{
  "n_layer": 23,
  "d_model": 160,
  "n_head": 2,
  "n_kv_head": 2,
  "head_dim": 64,
  "d_mlp": 640,
  "vocab_size": 1548,
  "activation": "tanh_gelu",
  "norm": "layernorm",
  "norm_place": "pre",
  "norm_eps": 1e-05,
  "positions": "learned",
  "qk_norm": false,
  "attn_scale": 0.125,
  "bias": "all",
  "tie_embeddings": true,
  "parallel_block": false,
  "init": "normal",
  "init_std_qkv": 0.0413,
  "init_std_o": 0.0513,
  "init_std_up": 0.0591,
  "init_std_down": 0.0591,
  "optimizer": "soap_variant",
  "lr": 0.0118,
  "weight_decay": 0.0,
  "lr_head": 0.0192,
  "grad_clip": 1.0,
  "warmup_steps": 200,
  "schedule": "wsd",
  "decay_fraction": 1.0,
  "decay_shape": "sqrt",
  "final_lr_fraction": 0.0,
  "batch_tokens": 131072,
  "seq_len": 256,
  "doc_mask": true,
  "train_tokens": 349900000,
  "steps": 2670,
  "dataset": "wikipedia_en"
}
Each number is 128 + 24 x the weight over the matrix's rms, rounded and kept within 0 to 255. Layers, rows and columns count from 0.

# layer 13 MLP down (transposed), 640x160, rms 0.0593, rows 157-178, columns 0-159
[[ 72 126 121 120 149 150 125 141 123 127 141 142 108 134 112  93 114 144 138 123 129 114 106  96 172 173 122 150 134 135 118 137 139 110 140 142 128 115 168 128 137 106 136 144 131 165 138 102  92 132 123 153 116 169 129 107 158 111 142 140 136 187 121 127 116 133 128 129 134  86 145 138 160  91 145 116 130 160 133 124 137 148 130 159 123 135 126 146 130  93 139 115 167 130 129 143  89 130 146 168 108 100  76 172 125 130 138 134 128  87 101 109 139 132 118 144 135 118  96 111 112 138 129 112 148 124 102 152 102  99 104 126 134 130 138  98 132 136 107 142 137 151 145 149 125 130  96 117 127  93 124 122 134 124 153 111 125 102 101 176]
 [ 87 106 116 134  91 142 114 164 123 165 180 159  99  91 164 125 153 131 115 144 113 112  69 115 145  87 164 138 145  89 155 169 155 129  95 143 103 126 109 100 199 127 134 120  90  98 132 134 153 132 142 154  56 139 109 116 153 164 122 194 139 131 127 129 142 106 146 144 143 133 139 124 135 151 137  85 172 105 167 137 139 147 123 117 113 156 125 162 106 109 120 146 111  82 102 121 127 144  98 124 144 128 142 102 131 101 145 101 123 104 139 140 128 157 149 126 136 140  81 132  81 105 109 196  98 161 123 154 115 126 172  96 124 112 120 101 113  96 123 141 139 155 147 132 133 158 135 137 123 127 145 156 121  84  85 187 160 140 127 178]
 [104 128 128 128 123 120  93 127 114 127  89 136 123 129 131 121 118 143 146 110 151 103 141 113 118 107 124 143 167 144 118 129 122 137 157 163 120 120 196 145  77 146 136 129 169 104 122 126 161 179 106 146 150 119 112 108 138 126 113 135 162 145 145 116 116 133 182 149 169 114 135 150 121 111 143 131  87 144  98 139  92 126 151 106 137 146  81 161 163 131 131 148 128 138 142  89 151 161 109 135 156 105 147 155  88 141 123 210 111 105  88 123 115 101 170 154 122 135 127 161 128 146  95  70 108 151 180 139  74 148 128 117 100 138 149 155 157 104  97 119 153 143 150 105  76  85 158 151 140 165 156  63 136 118 139 126 119 159 149 128]
 [123 119 119  98 168 113 128 113 142 120 131 119 173 116 117 146 120 151 126 151 141 132 182 111  91 106 151 119 105 173 122 124 131  89 124 134 110 139 168 130 135 166 125 133 107 123 122 152 108 139 129  92 100 128 124 102 139  98 158 146 121  99 113 149  93  69 129 159 137 104 137 137 127 108 136 123 168 113 121 125 131 138 124 165 114 129  99 121 122 123 130 138 135 107 128 164  88 190 130 135 120 143 165 154  91 124 151 138 125 156 137 136 131 101 102 122  84 124 172 118 110 121 124 135 143 128 150 181 104 116 106 118 163 109 155 141  78 124 167 144 116 136 122 106 104 122 143  77  93 119 127 149 133  74 119 102 172 131 141 124]
 [138  91 147  86 128 105 153 122 112 143 107 132 145 180 138 152 160 111  91 153 133 123 123 131 123  91 101 182  78 152 120 127 132  76 100 133 114 133 101 123 149  94 100 125 109 131 138 145 106 127 130  83 141 147 119  94 158 115 115 150 138 169 131 140 132 137 107 139  72 127 144 124 109 120 144 183 130 126 147 114 118 114 101 124 100 122 100 135 104 163 121 137 132 128 126  84 125 128 145 133 110 125 102 123 138 107 145 132 117 143 108  81 115 130  99  95 121 116 175  97 130 170 119 115 117 100 168 143 140 113  91 141 108 140 106 117 146  99 118 148 187  92  93 135 160 104 101  90  92 169  95 107 136 182 109 173 155 131 138  80]
 [109 132 146 115 132 111  78 159 147 134 179 129 115  93 107 129 150 116 153 130 112 126 118 155 165 159 120 117  75 114 110  99 132 137  91 146  96 111 116 135 104 103  71 109 127 152 115 158 119 104 184 130  90 170 108 101 120 130 148 132 110 161 103 108 115 148 149 150 142 120 134 135 161 138 140 107 124 102 137 139 145 101 125 123 139 146 109 139  80 141  77 125 175 162 131 125 130 114 130 117  86 121  82 108 106 121 173  96 111 143 137 115 123 114 112 134  69  92  88 121 109 106 136 124 164 104 113 137 111 142 137 160 154 198 131 148 116  76 142  91 128  93 109  94 114 128 110 155 133 155 115 155 104 120 129 160 121 115 101 125]
 [111 117 106 146 141 137 131 157 112  84  72 130  91 133 170 117 126 139 111 121 174 122 142 164 181 124  93 150 138 158 137 136 125 102 106 104 143 154 124 135  73 134  90 100 115 146 121 117 105 116 121 124 135 150  89 122 157 187 122  72 111 139 110 123 117  92 118 140 116 110 150 197 144 142 142 151 137  79  76 162 143  96 146 163 144  85 127 118 101 162 146 117 142 180 132  99  82 168 136  95 124  62 135 115 143 155 157 112 140 109  70 105 146 114 113 142 142 139  76 161 148 108  91 133 128 119 150 136  54 102 106 138 107 147 173 106 117 135 167  98 165  98 124 147 117 138 145 120 107 163 129  90 154 128 119 145 108 189 128 123]
 [135 140  91  91  94  85 101 121 171 123 148  98 102 138 104 132 101 157 135 117 123 162 116 103 147 120 160 117 113 102 177 149 131 154 109 138 135 116 150 148  92 138  58 140 117 142 147 115 162 164 121 133 154 101 102 156 132 130 145 145 116 140 122 172 137 136 119 117 157 141 142 113 137 117 120 147 108 181 135 169 140 122 114 127 100 141 125 134 107  81  85 151 123 125 111  95  99  79 139  97 170 123 121 128 110 117 112  87 130  86 111 109 123 187 158  93 117 111 149 113 124 113 122 143 111 100 124 119 100 136 142 125 138 134 166 116 127 148  93 108 101 153 116 118 128 108 128 115 119 129 146 156  92 158 139 136 129 109 106 124]
 [138 116 152  96 160 172 173  71 156 132 116 162  85 149 120 122  99 130  94  78 104 134  95 124 175 127 140  85 109 117 123 134 114 111  79 114 173  99 170  76 101 140 133 156 127 143  95 111  82  95 171 147 147 156 172 131 132 155 121 109  97 143 174 128  73  96 106 110  97  87 116 128 105 128 169 131 174 115 102 174 132 145 117 127  95 125 114 126 120 132 134  72  91 101 120  88 130 168 127  91 150 122 104 160 168 160 112  94 135  91  82 161 119 109 100 108  80 156 106 100 168 168 163 106 136 101 142 108 131  96 107 120 147 138 116 109 128 170  94 133 119 131 104  94 105 131 104  51 144 104 111  76 122 138 101 117 122 120 121  85]
 [138 130 165 140 113 129  86 145 118 146 126  77  99 105 126 129 128 123 177  85  96  86  97  94 158 130 123 133 128 144 154 164  87 121 130 118 139 105 149 132 186  94  81 136 136 124 125 164  93  90 130 110 117 114 114 157 133 143 101 132 141 175  72 132  98 109 186 160 112 118 166 116 142 105 157 156 150 127 197  93 105 136 108 127 122  95 110 114 127 134 113 139 124 194 135 164 136 134 153 115 134 118 153 155 121 111  98 182 143  83 144 127 139 158 119 141 124 123 156 124  90 126 105 179  75 147 125 101 152 137 142 114 155 113 114 142 134 125 124 133 114 102 114 160 126 131 112 108 118 128 186  86 132 148 102 100 107 136 130 150]
 [122 114 102 130 138 109 175 139 147 152 156 121 137 135 139 164 160 129 127 141 162  92 157 143 126 110 124 145 173 128 121 129 134 157 115 113 138 135 160 145 106  98 137 141 126 130 153 136  72 168 104 108 128 152 120 105 153  89  99 123  82 110 158 110 114 105 154 146 106 167 114 115 122 125 159 113 116 121 158 137 104  95 165 116 138  97 161 118 130 189 153 135 164 116  98 161 122  93 138 108 110 111 155 132 123 115 126 104 132 135 132 166 114 119 153 106 108 151 120 158 138  92 122 148 160 113  87 135 131 100 144 124 123 129 123 133 138 102 121 152 118 134 134 166 165 133 179 135 100 121 153 142 166 134 155 116 102 145 110 100]
 [115  94 108 117 156 121 144 103 124 129 136 166 112 185 106  81 107 120  85 132 120 161 146 139 126 156 136 121 123 138 103 113 109 142 172 133 100 147 142 127 155 114 155 110 112 124 123 117 141 157 122 107 153 104 134 102 118 110 119  98 139 118 167 140 138 136 127 132 109 146 111 144  65 111 102 110  98 121 166 134  89 154 119 155 158 108 136 120 158 202 153 133 107 137 138 163 138 114 150 184 109 136 105 103 112 128  78 143 119 140 159  71 130 133 139 124 114 115 116 101 146  93 145 119 167 107 141  87 139 119 126 143 119 128  84 150 120 127 122 163 171  97 139 145 102 129 103 159 154 100  87 128  91 105 105 155 141 123 145 122]
 [130 126 129 140 164 118 130 161 123  94 106 138  94 107 121 110 109 109 109  77 133 108 111 140  84 134 123 122 135 128 103 107 144 140 189 136 183  99 127  84 122 121 157 125 143 143 137 113 127 143 135 153 105 111 155 132 130 104 142 122 104  94  91 104 113  60 128 134 140 130 129 132 138 181 116 168 119 121 161  79 120 129 166 134 123 116 166 130 139  98 153  75 162  94 126 126 149 151 121 114 147 166 108 133 128 117  96 117 124 154 126 104  78  85 158 115 122 120 143 153 135 162 161  78 200 122 117 118 153 122 108 143 107 138 119 123 105 101  98 122 146 121 100 142 144 124 125 129 152 159 135 129 122 127  98 136 116 176 195 162]
 [154 139 160 138 158 100 122  93 138 119  97 138 138 128 138 133 140 116 143 155 163 138  93 106 127  99 140 142 148 147 103 133 122 161 134 134 105 157  96  92 175 127 126 128 112 125  79 130 153 127 133 175 102 123 117 147 124  97 117 121  96 114 104 111 122 157  84 134 163 133 140 141  80 144 139 132 134 146 146 128 188 151 103 125 169 100 117 141 151 135 122 135 113  99 178 145 144 118  94 143 144 123 156 135 167 134 105 161 131 144 131  99 145 109 130 136 109 111 115 118 112 137 161 121  89 165  90 147 176 168 137 109 111 120 153 118 148 188 118  72 125 127 160 144 110  98 172 117 142 153 127 117 102 149 107 120 106 168 138 114]
 [114 148 109 122 122 107 100 131  97 162 157 116 120  98 120 118 131  89 138 140  94 116 115  69  91 162 129 121 129  97 128 120 106 165 107 131 134 121 151 142 120 129 133 118  96 129 121 119 105 123 136 113 113 142 126 127 135 127 130 106 134 151 133 113 123 156 109  96 138 158 159 120 197 141 132 114 146 173 136  92  97 137 140 107 115 129 117 141 145 139 128 185 114 148  97 165 148 112 158 111 124  70 105 117 104 111 139 135 143 126 130  99 135 104 103 182 145 137 137  80 124 143 123 124 190 140 112 137  87  98 139 117 112 116 143 133 102 136 143  97 116 138 133 101  92 129 108 129 126 151 149 134 137 118 137 143 103 139 133 120]
 [147 131  83 151 178 115 134 128 138  96  75 113  73  96 131 135 137  92  86 145 114 116 165 164 162 110 118 151  99 160 119 109 172 128 143 116 159 143 114 137 160 109 126 166 101 135 139 127  88 119 119 122 121 134 120 194 100  99 159 125 125  92 123 155 128 140 125 170 146 164 154 117 103 127 117 117 136 141 112 119 127 139 136 115 151  99 143 125 168 110  83 108 129 132 161 152 121 154 132 126 135 124 109 159 165  76  98 140 101 169 123 113 152 150 160 101 101 139 143 149 146  97 127 139 144 167 104 118 124 122 122 125 118 125 118 164  96 147 145 142 152 150  90 114  96 122 150 129 135  93  94 130 123  77 133  96 154 135 105 148]
 [128 130 155 152 109 117 160 111 108 134 104 109 105 120 143 127 137  85 142 100 148 147 139 163 135 162  79 111 123 143 101 107 105 135 136 108 182  97  85 159 114 129 100  77 121 154 141 138 149 117  95 104 108 125 120 142 124 123 120 136 141 140 123 140 152 134 123 121  92 127  95 154 124 118 109 139 155 123 135 113 119 122 120 128 146 119 131 117 118 154 132 126  97 143 136 126 150 143 124 122 118 142 112 156 132  99 171 166 112 129 109  97 154 142 142 134 125 135 124 116 140 134 154 129 150 102 151 133 172 156 140 119 142 170 107 157 155 136 126 139 136 127 123 156 105  98 112 109 101 133 162 114 112 130 132 106 119 123 166 141]
 [ 61 120 152 109 158 144  99 133 146 113 147 101 109 144 137  94 129 109 107 168  73 128 128 150 140 116 119 138 115  88 174 156 186 101 101 151 114 130  98 147 110 127 142 118 120 115 123  98 108 131  81 108 119 117 179 131 146 163 140 133 112 101 127 130 149 155 123  97 154 153  73 133 145 179 140 113 149 136  95 115 137 120 143 159 109 183 108 131 101 116 191 161  86 134  85 128 156 179 145 134 152 123 182 155 148 158  90 120 157 115 117 161 149 157 125  87 109 146 134 114 149 133 126 100 111  95 135 145 103 148 168 154 117 121 126 123 147 111 133 143 145 130 110 145  83 103 166 102 131 172 145 132 165 149  43  83 108 127 115 157]
 [134 138 118 127  86 100 137 126 124 130 149 113 122 138 121 103 115 138 135 139 153 133 141 147 137 107 104 104 143  69 125 126 126  85 112 118 105 110 155 172 135 117 143 126 152 112 126  82 139 111 130 117 130 114 188 106 103 102  96 106 155 101 101 167  90 127 126 122 143 151 137  99 162 132 133 143 146 120 141 144 129 127 163 127 141 103 130  87  95 104  71 131 126 120 136 117 140 154  77  91  92 175 153 139 148 113 118 148 139  63 117 161 156 103 102 118 142 180 132 108 136 146 127  98 118  96 107 179 115 161  97 148 107 179 124 162 105  73 125 127 127 134 148 136 130 147 138 149 180 120 137  59 143 167 147 130 163 109 114 144]
 [155 120 138 119 181 121 105 148 129 123  91 165 114 136  98  73 120 122 115 108 165 146 103 150 142 128 119 118 105 110 145 143 127 106 159 164 104 126 119 150 147  78 141 133 138 143 121 127 136 120 121 101 145 121  96 108 128 130 141  92 125 144 190 162 128 109 161 145 151 112 194 141 163 117 123 144 154 112 107 121  90 126 124 109 121 140  92 136 105  89 127 161 130 104 110 155 142 159 106 118 104 145 136 162 167 172 119  93  92 100 124 159 127 153 100 129 159 131 119 133 112 126 108 174 109 130 123 144  97 111 107 148 116 139 183 114 107 107 144  72 104 142 136 101 107 152 144 122 113  99 124 142 147 101  98 108 102  93 129 115]
 [117 145 114 165 152 127  86 111  97 129  80 142 161 156  96 161 137 124 164 163 118 113 127 169 123 125 144 127 102 127 172 141 145 140  96 116 146 130  96 170 120 123 114 154 115  98 106 162 161  95  79 167 116 151 160 121 132 140 131 140 110 117 118 137 177 130 150 145 123 157 159 162 131 130 127 144 102 145 161  92 142 144  82 132 114 122  99 122  98 114 159 136 114 139 107 123 156 141 126  96  81 148 112  78 114 122 110 162 125 121 147 139 105 125 116 155 151 137 107 115 137 136 160 134 130 117  82 135 139 144 127 149 150 119 123  95 163 122 121 145 105 110 156 117 128 127  81 133 131 105 162 101 160 133 170 125 154 123 128 130]
 [119 156 143 117 142 140 138 141 121 126 115 153  72 159 107 123 138 120 152  95 146 117 117 121 156 192 125  97 162 105 102  89 122  89 135 144 138 120 130 130 139 103 146  77 168 166 180 125 147 169 154 117 190 142 163 133 155 106 109 134 110 152 120 128 117 165 144 113 136 114 125 126  97 142 109  78 164 132 129  74 147 113 133 159 155  66 100 138 132 148 157 104 130 131 107 122 151  71 124 121 121 120  86 108 120 104 100 114 183  84 194 130 122 111 129 103 135 137 142 100 171 156 129 192 105 118  85 180 131 122 128 138 119 135 102 105 145 140 124 132 139 112 118 120 141 130 103 134 108 136 134 204 132 129 150 110 137 150 136 133]]
# layer 13 MLP up, 640x160, rms 0.0592, rows 158-178, columns 0-159
[[132 121 141 106 145 118 120 125 152 149 107 117 174 171 108 124 105 178 162  82 138 113 158 105 110 125  86 145  92 182 197 123 107  94 106  74  93 125 148 140 148 100 102 160 118 151 149 155 126 121  98 147 145 163 185 125 107 106 148 124 145 126 105 103 137 115 109  96  72  93 143 142  97 153 100 142  98 146 126  93 139 138  85 152  64 108  88 124 151  98 115 128 182 110 127  78 123 153 174 117 105 140 132 175 124 128 139 112 116 119 158  97  96 125 133 141  91  94 133 107 148 144 121 129 143 141 120 107 126 152 130 146 149 126  65 147 144 104 102  82 145 137 135 106 141 147 147 157 118 132  97 123 181 156 167  88 110  87 108 137]
 [112 116  99  86 118 109 168 154 114 127 137 116 107 137 114 132 183 107  90 156 109 138  86 117 150 102 165 135 135 133 147 114 186 147 101  83  94 120 113 123 162 155 139 106 122 127 139 106 129 178 118 124  92  99 164 130  77  76  72 160 126 139 115 137 151  92 119 149 105  97 104 147 120 117 119 146 144 127 102 102 156 133  78 126 171 124 144 114 173 132 164  99 114 137  98 127 138 119 164 143 154 183 114 126 128 133 126 143 157 176 153 136 144 118  87 122 138  97 154 143 152 100 149 151 171 124  94 109 146 131 122  98 138  93 142 167  80 187 126 108 139 132 104 109 149 124 107 124 124  98  85 104 100 111 104 137 163 137 165 171]
 [123 111 155 172 110 113 146 105 111 126 155 142 131 116 113 133 130  93 139 112 140 118 166 103 153 101 151 146 107 158 126 111 143 145 119 143 140  88 142 139 134 129 106 160 106 136 120 128 176 132 142 126 122 152 177  84 100 116  93 117 115 129 118 135 142 132 139 163 112 121 113 119 154 105 119 167 128  84 167 116 142 110 124 152 109 108 110 174 151 111 101 129  88 168 141 109 183 145 135 143  92 153 126 144 100 100 120 121 110 130  90 152 158 165 160  78 141 102  96 114 117 142 186 122 103 145 132 124 132 126 155 101 119  90  89 131 113 142 143 148 119 120 178 169 115 117  94 130 139 126  97 112 128  97 138  95 112 104 130 101]
 [170 155  84 120 114 139  82 168 140  74 159 113 162 121 103  90 177 131 180 120 142 154 151 121 130 166 107 105 114 133 112 132 121 138 144 161 145 107 120 127 127 144 110 144  91 124  87 148 140 144 136 112 134 134  97 116 158 125 122 111 137 123  99 122 140  96 115 132 131 150 156 103  80 143 104 114 121 124 147 130 101 116 130 140 133 127 128 129 144 116 137 148 107 133 121 133 139 132 105 123 177 127 169 152 106 153 157 124 158 111 106 128 126 172 140  91 170  87  99 130 121 103 135 120 164 143 109  70 133 116 144 129 136 114 104 142 125 148 157 136 133 152 140  97 117  88 137 153 108  83 145 147 156  94 183 161 119 137 140 146]
 [144 176 132 180 129 146 110 120 152 138 133 160 137 100 143 137 131 151 168 111 149 172 126  72 135 143  87 144  92 120 112 162 109 138 119 147 125  86 111 139 122 119 144 120 118 126 158 117 137 157 141 153  73 133 142  98 160 100 140 137 150 110 117 109 102  79 129 111 136 124  86  77 146 168 119 151 115 115 113 103 136 131  99 159 117 140  72 124 155 104 134 127 106 148 118  76 153 100 152 115 170 141 186 114 128  90 121 128 165 132 155 105 112 158 145 118 107 140 142 116 144 167  83 116 130 148 101  99 133 121 120  92 157 168 163 115 117 165  92  91 129 137 136 111 132 120 106  97 122 140 168 117 160 134 145 112 167 125  98 124]
 [163 134 119 148 141 110 146 150 125 101  86 148 154 144  99 125 148 144  97 110 114 139  77 103 156 128 119 134 102 137 132 106 157 116 119 154 138 116 129 104 140 167 166 174 139 113 100 119 100 112 140 140 181 147 119 125 164 124  87 136 144 139 102 103 109 137 130 115 171 150  97 105  91 150 167 121 135 168 140 118 163 127 136 103 101 158 143 117  83 114 106 119 155 137 105 177 144  98 172 123 134 110 117 137  90 119 117 169 132 123 176 129 134 130 175 119  91 140 153 103 148 115  90  73 131 136 107  84 138 175 160 152  97 118 145 181 150 108 106 144 110 141 135 118 109 132 134 127 140  83 114 119 147 178  99 132 140  78 118 175]
 [ 85 134 143 139 104 191 127 115 109 124 134  99 145 165  94 165 129 117 109 133 123 149 117 170  96 154 102 119 130 119  88 126 106 112 143 125 112 119 135 151 137  97 171 126 149 120 148 137 157 125 114  87  93 155 172 131 122 104 136 158 141 147 160 120 134  98 113 147 132 133 132 114 101 114 127 116  95  95 106 111 121  57 155 102 122 100 141 154 106 157 121 102 109 152 140 111 146 125 171 148 140 143  97 105 175 138 123 107  95  90 108 127 152 140 103 144 138 160  97 127 149  98 153 115 141 125 125 167 149 112 139 107 154  90 162 137 154 108 176 164 127 113 116 113 144 106 124 154 148 100 118  92 123 108 117 178 179 109 137 160]
 [ 74 104  96 161 126 124 117 154  70 100 143 125 122 145  82 145 149 127 113 158 117  94 131 165 171 163 115 184  77 141 147 103 163 151 156 180 177 143 151 113 116 145 154 111 132 131 168 146 126 154 150 156 119 138  94 170 113 109 147 150 128 138  82 118 188 138  88 152 138 122  90 146 130 146 100 106 133 105 144 112 142 154 155 132 139 115 132 149 129  83 143 127 125 175 110  87 180 142 139 139  92 149 117 123 126 104 106 133 134 160 155  95 134 114 113 145 143  86  94  87 113  91 115 143 147 138 155 123 152 102 108 142 113  97 131 128 154 117 165  86 169 108 122 134 125 140 132 127 147  94 114 107 161 164 132 127 191 112  89 172]
 [128 132 125 118 151 144 170 125 109 124 147 158 102 142 110 105 129 139 129 161 104 107 141 149 120 116 104 155  66 139 125 127 180 164 178 118 121 126 116 128 121 154 106 136 121 119 103  96 137 121  94 137 103 169 177 140 144 103  98 141 139 146 102 155 113 160 157 125  97 128 142 168 131 127 106  91 121 154 143 156 119 116 113 136 182 130 158 129 121  85 132 160 114 169 131 109 101 133 172 162 173 165 154 155 157 178 173 110 157 115 170 147 100 127 133  57 169 132 150 126 140 142 162 145 135  92 115 134 130 101 118 105  82 113 113 178 148 175 145 133 111 102  95 119  95 140 129 126 143 106 102 161  80  84 109 130 201  70 114 118]
 [143 100 130 119 128 131 144 120 121 156 125 132 161 143 116 146 166 128 123 138 117 154 104 141 153 138 111 104 128 109  97 133 105 111 171 140 109 165 120 148 108 142 153 140 160 120 159 134 159 134 121 171 160 111 156 124 130 103 146 156 135 143 163 135 165 156  76 117 121  82 139 145 120 151 117  99  86 125  97 103 118 165 120 134 164 132  88 141  90 127  76 157 114 144 141 106 168 147 121 190 131 136 149 211 161 156 134 152 124 100 123 139 144 177 129 103 135 107 134 109 140 126 132 179 104 122 155 126 127 111  90 129 128  82 128  69 108 132 158  96 110 136 115 118 110 137 106 118 168 135  95  93 106 136 128 113 123 150 100 117]
 [132 109 102 118 150 115 161 124  79 143  91  95 156 157  96 174 131 175 139 122 148 126 161 157 156 112 125 169  98 109 128 138 105  80 161 156 101 112 137 159  82  85 164 129 141 122  93 153  99 146 129 122 129 115 148 117 180 121 154 136  92 148 118 106 119 138 152 144 122 148 129 127 102  92 166 119 155 100 120 145 155 138 118 178 160 138 123 103 123 131  80 138 165 118 138 130 138 139 172  97 115 118 132 130 134 127 138  72 151 181 119  91 145 144 119 104 135 128 101 164 120 105 102  97 148 177 143 155 124 128 140 144  78 149 131 137 136 130 145 133 101 115 131 160 125 114 116 140 140 104 108 143  99 140 119 123 169 149 100  99]
 [141 113 150  96  99 108  71 117 125  93  91 113 129 101 167 167 167 137 110  92 113 138 169 137  84 105 165 127 109 142 100  74 129 154  74 152 113 104 163 121 122 123  80  97 122  90 117 167 136 167 164 132 129 132 106 127 114 122  94 112 106 157 107 117 162 133 111 114 140 141 131 131 130 123  81 152  85 146 137 149 100 103 135 129  93 183 132 102  96  80 143 114 133 105 155 156 126 139 124 145 147 111 140 151 156 156 162 136 147 150 118 179 112 101 119  85 124 160 159 174 135 118 112 165 172 184 114 100 152 111 112 150 108 137  91 127 136 139 114 101 146  98 148 123 133 155 144 141 130 116  93 112 106 118 132 159 126 122 151 168]
 [109 106 119 106 134 127 161 158 174 158  97 139 121 155 110 166 147 168 138  48  78 151 118 121 118 179 106 143 148 118 138 127 104 122 140 165 156  94 130 111 121 115 155 132 115 186 122 127 101 138 118 182 116 123 121 115 149 112 154  98 153 120 122 145 135 130 120 114  84 135 144 122 120 145 111 110 161 182 119 163  90 136 176 124 133 155 108 117 145  95 119 105  90 129 116  98 107 121 158 114  85  79  98 104 153 109 123 137 129 113 149 118 133 143 122 162 139 110 142  95 136 156 105 117 139 137 148 136  72 105 113 110 101 131 105 126 104 124  99 112 128 140 140 134 147 116 102 128 122 116 140 133 147 150  87 149 111 121  90 126]
 [135 153  83 143 141 139 118 157 154 107 122 157 147 117 109 132 118 157 127 126 146 158 151 168 123 108 119 158 106 156  95 129 124 176 127 114 173 145  77 118 142 117 140 122 125 127 143 170 167 115 141 147 110 148 116 103 132 125 149 152 124 133 147 139  99 109 127 111 111 132 140 119 144 161 101 120 166 128 151 132  90 135 141 168 122 109 125 138 143 143  97  90 112  95 158 159 165 126 119 136 129 158  71 126 123 160 101 163 121 118  93 172 161 152 154 137 169  85 127 137 134 121 136 109 134 110 116  95 153 157 148 145 143 117 105 168 127  94 133 165 113 105 103 140 173 135 104 151 131 126  85 102 114 121 153 121 140 128 119 114]
 [134 109 159 139 102  83 161 126 146 133 122 144 187 124 127 151 110 129 137 136  97 148 152 138 120 139 116  76 112 120 100 140 127 149 116  74 149 112 123 135 149 101 156 120 138 156 112 171 177 151 128 212 132 102 169 122 166 128 153 120 163  96 111 137 126 122 120  88 125 100 124 114 116 143 164  71 124 126 124 134 139 111 164  97  92 108 118 125 152 106 129 122 106 120 124 139 111 119 112 159 148 158 125 118 102 151 164 131 143 107 129 118 113 103 127 161 132 117 127 129  88 107  93  88 123  92 177 100 117 105 142 135 123 121 121 135 104 133 109 113 132 119 177 147  89 184 105 143 155 136 161 131  87 177  84 114 124 151 146 102]
 [143 141  83 124 124 132 156 156 124  91 138 151 153 113 145 120 153 133 131 112 105  96  89 118  90 159 129 118 150 135 129 143 136 147 119 131 118 130 148 120 129 117 146 119  93 149 120 155 101 123 142 110 121 140 105 107 149 111 133  95 144 138 152 140  96 142  98 114 131 129 102 142 163 137 115 113 137 128 130 147 161 129 108 111 102 156 123 136 153 121 156 112 139 116 130 127 114 130 118 150 125  96 125 119 138 138 132 115 127 166 155 164 121 123 119 161 111  78 136 106 138 171 110 141  92 115 104  65 128  94 135  95 104 104 175 108  95 149 143 106 131 132 110 125 143 150 141 147 124 110 116 128 105 120 134 107 123 143 100 144]
 [122 130 123 147  92 184  96 114 106 142 167 139 110 123  78 115 112 106 115 128 122 133 177 111 151 131 115  78  91 110 102  98  95 125 146 154 145 130 132 126 118 101 112 109  79 117 126 143 174 138 126 187 134 131 106 119 107 129 105 149 118 100 119 154  65 113 147 159  83 127 120 153  74 134 144 115 145 149  87 156 144 136  90 136 145 173  91 159 159 110 132 162 121 137 152 161 137  93 172 104 129 103 124 112 135  69 126 103 128 147 181 179 153 139 147 147 138 156 126 102  60  87 101 153 153 128 136  96 109 151 130 122 122 108  86 130 100  83 106 150 167 150 128 112 186  97 148 133 114  96 141  82 109 145 132 100 103  78 115 132]
 [ 90 144 108 136 133 100 113 140 110 142 168 110 128 125 105 151 113 137 106 123 183 111  98 114 130  96 147 151 167 150 182 136 130 122  85 147 170 104 136  92 151  58 129 132 105 182 127 169 130 145 132 121 124 114 134  95 122  91 114 133 156 117 141  80 135 168 142 147 123 151  88 106 115 131 128 141 117  92 113 124 199 114 151 147 113 128 143 165 133 152  98 103 129 109 101 166 159  62 129 103 119 142  97 141 116 141 129 106 139 175 164 142 135 128 157 173  99 124 125  95  68 141 145 128 150 133 126 100  98 152 113 124  91 104 121 124 119 107 113 138 128 175 140 167 172 157 130 139 162  97 125 156 169 151 113 115 103 140 142 103]
 [125 148 134 144 111 121 122 130 164 113 148  88 169 102 152 148 119 128 150 119 125 147 169 121 109 142 109 106 125 113 136 157 130 122 164 161 181 129 195 152 138 127 142  75  94 115 120 137 118 132 158 135 123 134  96 108  93 153 144 122 129 130 112 102 139 108  77 124 120 137 133 132 123  81 110 124 159 172 139 150 113 145 162 114 153 123 135  79 109 138 118 142 119 131 136 136 171 171 165 114 149 125 138 127 110 144 113 129 156 131 149 148 118 149 131 139 127 105 123 115 129 112 103 138 122 156 127 119 138 183 142  99 187 102 109 129 151 145 143 128 103 122 118 188 149 126  95 104 111 117 126 163 160  93 153 148  84 146 126 111]
 [118 133 167 110 117 136 171  92 123 137 155 117 132 160 122 134 101 145 123 122 100 150  82 133 109 144 131 118 141 149 106 112 108 152 141 137 134 104 173 102 136 114 147 136  77 134 146  97 120 108 105 113 136 103 150  88 177  93 151 167 135 156 117 121 113 154 128 119 138 152 128 137 109 101 159 154 144 120  60 144 101  88 134 128  90 159 116 119 121 127 111 145 125 130 144 140 150 168 133 169 128 129 130 119 137  57 134  81 151 110 119 149 150 119 134 151 153 158 124 132 139 104 119 143 127 164 142 120 100 121 109 109 171 132  76 145 161  96 129 149 107 140 100 121 117 137  88 127 153  91 127 120  98 154 110 135 132 104 127 135]
 [138 124  96 116 120  85 100 112 114 115 164 101 144 110 108 127 140 135 111 105 117 153 132 123 112 104  99  92 115  65 141 162 119 147 140 136 136  76 146 167  66 159 117 130 118 132  89 126 147 131 112 145 142 156  98 101 159 142 109 131 123 122  84 159 129 157 150 129 109 110  55 159 140  87  76 137 154 155  98 119 122 130 138 138 142 130 151  91 107 106 138 176 107 132 166 136 131 161 113 151 132 144 152 144 147 131 117  78  74 147 125 107 142 175 112 102 126  81 142 160 113  94 103 115 133 127 177  89 151 153 108 127 120 132 150 111 121 184 111 122  89 139 135 123 142 141 123 147 196 125 139 137 148 191 163 119 159 119 110 142]]